From a checkpoint of a small transformer trained on Wikipedia: vocabulary 3543, RMSNorm before each block.
Each number is 500 + 50 x the weight over its row's rms, rounded and kept within 0 to 999. Layers, rows and columns count from 0. Numbers have three digits each. The size before them is the row's rms in percent of the matrix's.

# layer 3 attention value, 192x192, rms 0.241, rows 56-89, columns 48-95
133:588488452515481541427501537439525458518494545526507441536390460482491551527562512485530508427536472532425513480480538459636507573533517417475510
136:508494506500470484505436440485478445429558492513435460514556441525497469485519569491544482522489499577494451511389535478547478546518475630489509
133:496488603419557565640473499448489500359426408474471547451570528498455431409530539526378561469425506435496555514507555557561542502503512482479528
109:490537491528490499526512478379602453539547457435475517470581599519506443515531538559566618438462495446521615434487444533545421514505475565500435
123:573542467496537544488541481484495478450506499504433509571419560485425455481528519502492479471440578444516554533430489426498494466540516523442490
130:447458504470516419510517527536472535396470562421517512415482524446463526576491480520431516505505443547569492554450494464552566575426413529417497
115:470477499526476573475560445477608468536536495515543518551564523494497507500512466530466553349496507492462531519499440588536636479549473461441527
104:492514450416484487497489491570611469450500568413425568452507455503543499454426559477444483525380397554541442495499524540456509525479455460464527
089:437429520540414502574525402548527519493438491560520531480422500561525484436404532465530465441518466465532460528545475491485479454536442538529528
092:534481470445596411563533569524555462479428504437469586502484485477542536521620474522503478506530462455459403461503509365486478535542522446585457
088:484489430494438470479512432507488533545566517420489479599479530564469570476587494498547392525483624479512452440517443474415376438500603558453552
101:496504507574513549464612491464514464522541521459590576405558601512542453553553573527552554471526460494421535508482509490537490486516514483463515
089:532475494617495454511551588371631522469391483418569538516482446499485438433473507475459440511512486496463519452539472591450515543584559466516557
085:545523410416487450457483563511456477544484515524519441515523495488493563455536532592501470505511464484482518450505507537523442572532416436540505
095:456508422528525540590497500456453547513541443395497518504465538572602473495455619537463473449480498528482519525513465449470460491494577544511557
088:466621488537493466420457457461504398492553433500484562575513458421509492491475533519494417428482485504587519455540471515480450434389539490430495
086:570509489443445559530491517517510570518394496558562480566600511514549444412547438472413524443484375514552488460452586528485531480543545480563465
087:461480459463457464534549557520525515490550488541563498485511485564475590624523491518489501476515538531504544588531468449505359486607510480491457
095:411475500498525437544527466479511420455546591479471549526631438401515528517467598490462522580514547443506487475556609477540508448456476508495483
094:432517500522448475525452544515596556525533495569516500542550532550521492519448606536476430546564484473485494551518549408514464538530551501474562
094:543489428472544575518456537472478498467529467482510448511499527529512518554475408485433536565557566483540574633539475488417480475528449448461522
093:503454493497521445496477415503471503526485497531495512472488519567548479421477496498524480522508532461433414439573537503483474543558449478490434
094:547485511428524428489498519531441395541564478520449490582450400615491628463539538488576523535523470535437490514512583508475554611537482445579503
081:489463507586469553514506511443481467564440551411433511540584581507468579565469440464528490486462431434524483536511567479426521571475462461524518
098:544465444477440477536511438398546521447450485454540557493432493525533489500574497491416582461410614475555583530615469592504502397429572508562513
084:492496496459480596482527562477554534449557575482573586519480369462536534491527473557500518547547555575448476544481449479508661531524500597435581
093:430427444558446506450450445500438440493514534442424517473542426427565425497391485568559495550480428542537462498428478555526547528451525561481496
084:501475416494432505399500432501428512484465582535534510515575518493497544474475497512472474496574529581463527576471458552481580511460502564394506
081:483493510534456466510486516494576465526552443486528457509564552501467511414437552513432486591472565427471539483523446582568394521517568472455408
090:596446449508671559433531537439485432548499503532489479517545479473483477491422484464485516464495531542519461546505487470421469537528486514560571
084:580469548500468481459459422494576432501499541480459439503578509443480438551479555594513400568599501576537486566497470446435514516551457517483428
091:477446534476507543536452507501481571459496426466397530497519527561456435544412551499480479549490541565503577549519465496489550358478473458501510
085:452477519499394454496336561460494523466599355516502573451526511515488448478499459534440492460420539550551497513561511506480444554568506520579484
090:560512465458575513421529534571510586517576557516515431427502514489474539397531546517476466496551479482455524528530457456457457449610475507517546
# layer 3 attention output (transposed), 192x192, rms 0.238, rows 56-89, columns 48-95
136:503493434560602488540556479496516481551495451450523569460541619598453368522446517493445504528608531544506518451513564473527478530532478511479518
139:498462512500559526573475536447494434542465509422515581445399411538401556616513551486521473582534579613447470536440525449479500463429491409507520
138:479432456509421445427503538516623517459539580509450504548488431439515461596475491519594488556542649485561462458443456487407479539461500496457446
116:507480504387485402533493531482439439567422527541552483537572551466466482487566461491540488595537484486515499505477524492378619502466531549481516
132:467485555427414435428460458514535530553463517529593474469576499504533437437600505512450532519544505431429530496518442571547443562416524455473538
129:526447533513541495479578494448600512550421439560489485550488423499449560337563452496504496537446531496482475409507520544520415478544504418406477
123:546540440440503482503532453478448525501397493404473494569482550511559549520505504406554503477526490460547481410480488516479493616491495503591546
112:484499448523497502497479416532504450534481511421464515457512473531543519467429483539387569528492528571463421473498502572538565426547537518447509
085:510534545439497428586462527542527464463522495507499473480575432567530573520586432537510482456508456543478604490486503409442473548517574503441459
092:555627462568480628550474389364375505467565498559547494491538540514508496534531460386513547516496603508484537450546477528458457488544373442530480
089:490471383474570533454455505488522462471472437423524555442519468447542575537437427462490611506518396537438433521505398553561525531559515440508549
106:577520546476419418547500420600446400462481461612470463482530439587474448429517491512493476522514502462513464465556490393489568551421452434618472
087:521507536418433478488408450503503492498516589471456421422510522451478530536512555498488434477570541600454568532417539506582449464479437544452462
086:503515596479483508492547512398528560503433507478494450491474530484427429512480491520546569457531504526578400637485448466411471477479451545435532
090:561497556481404460423467578496543513506528501522502455571560454397505512456551456492553518418465461495453525492573462548521525514505555530597502
086:465444530480497518550522599536461474558494566503523446440607492505424417477501564480526485466457453528454501563519443384502525507508490527513480
086:476428541476562393493552525476571476587534635430532487511508492537528593498541606500519491559593578467455541538533401395528472505392495432391595
081:553570502502458636391480544472520434466561471488501425585478507465509524493465541588527512491504398487453451408528514579490538467485494594431536
091:488532590523460517522521511515398434525476406478557414530492570531522524464516432477467449430457438525532532537602480500440507528399409488416471
091:528510565518554531459482544536370514529480431526563441505521485464562512438536491479572540490464441516507570400596528469490475532466532514471540
087:510566550600500556459534526539485517467559640509518581621562524428464478504502606537539422492457514434551476400575510603518441495518451487485504
086:491543518494466543542551515478491406522470515519471459556456510464529475576545508503562582448536388574589532506499494543555488544423533514501547
101:488569503533469574513505445436476458517452458486496502440540513486458482508475431494611450482487519460529456486502471533500499436540513541518494
079:429568617431478433560542544540524463529548476551476487455469442450495485444561610428578504497512599571524510526539456529529435489482529499513415
094:496458468411475520518462585604468555573506512472503404536549554470510620517549442442510471537516455554423465496444461450522513555503521444490562
079:521456531423580500484455600501453499611475512442388422519501591483510431562431490504499417463404393457548503576408564500508466544480507575584511
096:458508606489499493497567497468510576513442664563490540527543507484497491449578495405389478503498485542517604639471431453483567460512511512523506
089:511548594452585408484480480518439474529496574505517501451522561495436490485532427489552489564490534441474489471496526438487439423538566411574547
083:627479491559519550529480490517408518417443535460567519512448386465530573539526495531535395465428473500502560542545421466495517475547538525442545
089:415528520524427543553381527516543583403505489486499531566502611539518606597480473474472473444531468509481532486480521611513504493518572435512501
083:449468375540575599462540536493417585433533458503507552477476537503558583521460479425528445461396578408446580515520563618507450482476469547463513
091:432538499482574536465545479431502504607477584518574526503471481505556498442596501523449472421511486424497444479524564516532462486455468492494611
087:557492502638532496478606458593444574559482594522620502563582474490560487455563413534582517550553476450466528566481461463532558507592596519452464
086:493535529535513521578530542423433413557506392412581524562511443518522527548468538436508435456481524409481396433398514526484575498506578544544604
# layer 3 attention query, 192x192, rms 0.215, rows 64-95, columns 48-95
077:595505524534467443493520483504458516459412428591466564489459528564548538442433488500530536474491467612506516446590523441562486441484542513540504
082:560528498472558524567498560517496512432546452471493530499514439500529379534512506493546433480514541480540520518419494399483522594537465489445542
082:513515536528508450407503523526460502526564581572514500530508572571536469448588573496509477509563511489611459449645530585508565535529435345577507
079:439519478450550523547599525559512460421516507531601506507479527515564440610487465414525509410579445510472441469422393458601535547474528566418472
079:441511449480501502493550499424547554516489515530453539533449490582520443510527505532505566444465583491466505386517518473513450536500420532505436
089:539475510521451425432595435435407526513525480616524507516539433445568390419550515523470441424466535462508427449636470586489540543598424450488551
091:503534444496498474372531548563485466442562493483584525544462547409460488496640462565455466543501532447485377383508555519553528536495393439614534
092:393480574457562526568407475569543483414573460520487472485526565514506470523430492459526534452546541486528472508544439414524546564458488498480470
100:460365603546411510484565478571489502562503561513516552461442337523415548475528558522461487623474499535523465547507497438534435436459533444453506
088:475457456479501511499466586561573595491532585393481559616445588494442534555509465588590527546441495426540482490451586513552459446537470518476483
106:577524462493420508451487394475430531556484581473521539485567491438555530472492529391490477511489537457447434438563476568455505495536548581469497
101:451460470469454532469464513578444545529423436496456434550457542507491442543523447529571514532518487486530491505436477403564488470518472550453546
108:507469510487460524465504593452468433551496443571489572497481455456462466534517568416360419441496469431464492459475491474455499491543598524503551
101:477548528422502565531499501481524581490584448496531524525422569535437557497485510509492523404569528447516526400503532558464480545498540517517487
106:510485437426495448507492537506568503448482478515521470569498541490537443553475520549504505467511528509427544487475533509521482481561544513391460
110:545488516603612462535499551536549508598482492458521489434502436525498514502548417557487530565558435505417448556498525449500418540465501509483491
101:463594501487449536497473569435485593552653606469508602565531545527472492505452519391423578507553493502541481510399435515500480467540507495425476
100:468512458488475434436495530479486471435553488510490484541524577553477581454509540492503558517551524535492465443533419587515487474448498610504488
105:480510475474467545525457564402543485547422484469459517637502467575527529551579521595486477433503464472468600529463549422467549581466398436460461
113:489440499513449487441512545523588499545399514479522643521481560405450469521477471472508556518520545509509396547459562483576470516503474510547466
103:462523464478510524532530427509489525488561620456529483395391420420477479533443417531510533483413477461544477456495631525506459536493612484457433
097:445537443547492504483442541445505448533453562521569521505505530565507465520428547447417463505547571623524537422540620529488469578517509483457530
104:523619505500504519422551581488462543492429538482565581351399388482495524569570476524468515514503544470428477565417459498502541524509514573535435
101:436443446402516519516530561615551431533554437621549493503607462570452482440468469540529489451491489522496588594543458472515501595586581523462539
106:463482469478486465433446458552430368487518476411554459450464468560493419527416467452470488518584507517589463528479504497462420432465498459592436
092:507528500475555541466547458518570447487518465507541531441515455507564462528521426511507365440539368490514508556532538432478527591489493433537455
109:492498550537475425440506483532510542517523541510526547606545562577485497540563532453470550515550487417429563542521436523590482485482500488513500
105:540456416432481512521420484430400558508559513497541523569468518512518519461531501451525513455503349410399568505462626529391535480507464561511449
102:501517376533498381505442493525474550622485528492513473546455484455501468487559505470522483450445566537534531517472506475525518459489416420522558
102:498470484606490425506466474395420520491439460528442480602522504551458435505616396491519483466527453516523558516408545458466540513569512521548369
095:411572444446540511510421504614479557378525466440492540610576514428610463487454532541533558533447583440518460558593480553575522452552448520550492
103:528540512488480462521473509465470525450478491552555527485505444539529434502560521568457445470522479508502518465498506600590445424497615386424446
# layer 3 attention key, 192x192, rms 0.212, rows 64-95, columns 48-95
070:462557564494503517416409496542399524488503528530426472454515516486525573495403557533485570552556494437494412533557442484486443474447564621435589
075:521476506479562477476632474607458546483638367515527507537497498475515461457500496442472552437499560513522505546467549604607470489610478599511493
070:521542423622471487467514445486475523471522574421556542505472551593444543473502543369379537505508530512494458487546535608460558568501485509565478
074:502457449569571510488542459565460530476535477494529513509495432602497459438504436488479488475520482435486602464523481464416468555532499452544486
070:428523416559490470462605502503484521415529523469549429531472487584440513460435427502523473499561523419502493491483457592476578488503455561538501
085:564437550572498569492533541482482507502491519537492453427466565511466427497468466433619590640552428470536555468557463542617555523489509433472505
092:511591472570461425555531496459524524499453485510563535488485515565528392494536511557535461576519370579573566435547490491492545496381485424498418
091:587527545523549493514599521568485445515432482461493461397584514401479458498575597514528479519479465401520505537463507471558495478420620515551478
119:579493473577554543543447572515569526506499425502531443573501436500439531485461517448481477481541516506531471576471534496381399608552458500496527
097:511510539588459554547555510513556513526467498545474535444513524548485531482399493428402521444372519509467493521492538521530554443477493463524494
124:494556585470460461539547426463514453443484576594486457545481513482476463447503479507561588498486432464522499475549417511556539533492423529514466
113:481502564404547502426575616494475480547491511482491494471507479484513478597479437535562544520570593516497448526462452507474442529517515486553491
108:433517485528401394412438623467513511540471391546446578435389438551502456454630483488477514496517575495384538435458423452499490466567611518519533
104:447491488500449443500501480467490457317557525420435516538507510605543473455529407548460468445461543520425542450514558528533482543491392565493489
107:517499509446545495528471534486497394511531424443488438540519453384570453460547415451540569461543469482444502562486550454487470530543515559459492
103:476510462442606464551527483508484510464534479455487464486504518480443562470521488484506617502478453513476562550457513465515526512541474438531518
092:523522474487420588519399559548506507418494523494462489573550495432502501580442528494445445484480537442504509521464559478463489453560498409570416
101:553532449516431516497521404407463561516503517492447422484441608528525459458606469549520538455537470537432545504496554501521544513465488478371569
095:491469467462544480483493523441514555423548407436464451550522554517515554479449423494581559460493476418474447471622519489480516519544465525451428
092:486482449465556553482398485559604473522547538621427417520492552534531489482593587535469409474489503493428513471539462456580499479630445409562442
096:484538551466503495526577398434498491556554486466412628491419440478484459428463485509562476476563488491477538360490558514504502562425483549475504
097:460488551473505573492472567487448484450486601478570594570447494486546502479584529530543572514499489478523573512554472484447522488497431534551489
098:525500479483533443545575561611504527600479420543499491465540396480493501604502404419499560490528521462436497528353551468530519493475522526566458
088:639556469458542612491441475460479463577503546515561521418559442566569498504595526567522525466554576601532511512486486415459560510483464465566478
095:409542499517446505508415537483458531427524554564464492475416569491526459533468534595436580543479555512579390464478485508468522554566491535570431
086:493498552473502539516456572584490537438491534444513510537497496549424479463464567471483398514533457442543518508499565422534488498508458507555412
099:570541501455471521567560526390472471483484510581531458510448588533484541519612578499520483448562506607466511465517496522436560524404410479513527
104:452499548416469548518511472550464493491568450518525505595378480464437460464519492466638494552586426505435555449547467522390526504538561465536533
083:550439579441458455502482536482480463563642500475525533545498497494486488394518532555534605518465527392509491530538466516539480522599560525473474
114:582494473528451455445491404367398443453570555599539513623486606538519512500605486417535472546496445389542596432570407524441575545477492521447457
097:592436459596480485478544572409578542543490419549489522498497584482432471493410556542448476424514491498521517526502525451531461469485544397470461
103:508479487442586610534649514447441496408434484539521483449523575490467592482553537573533460424535591539592524434536514547595498550482422469456514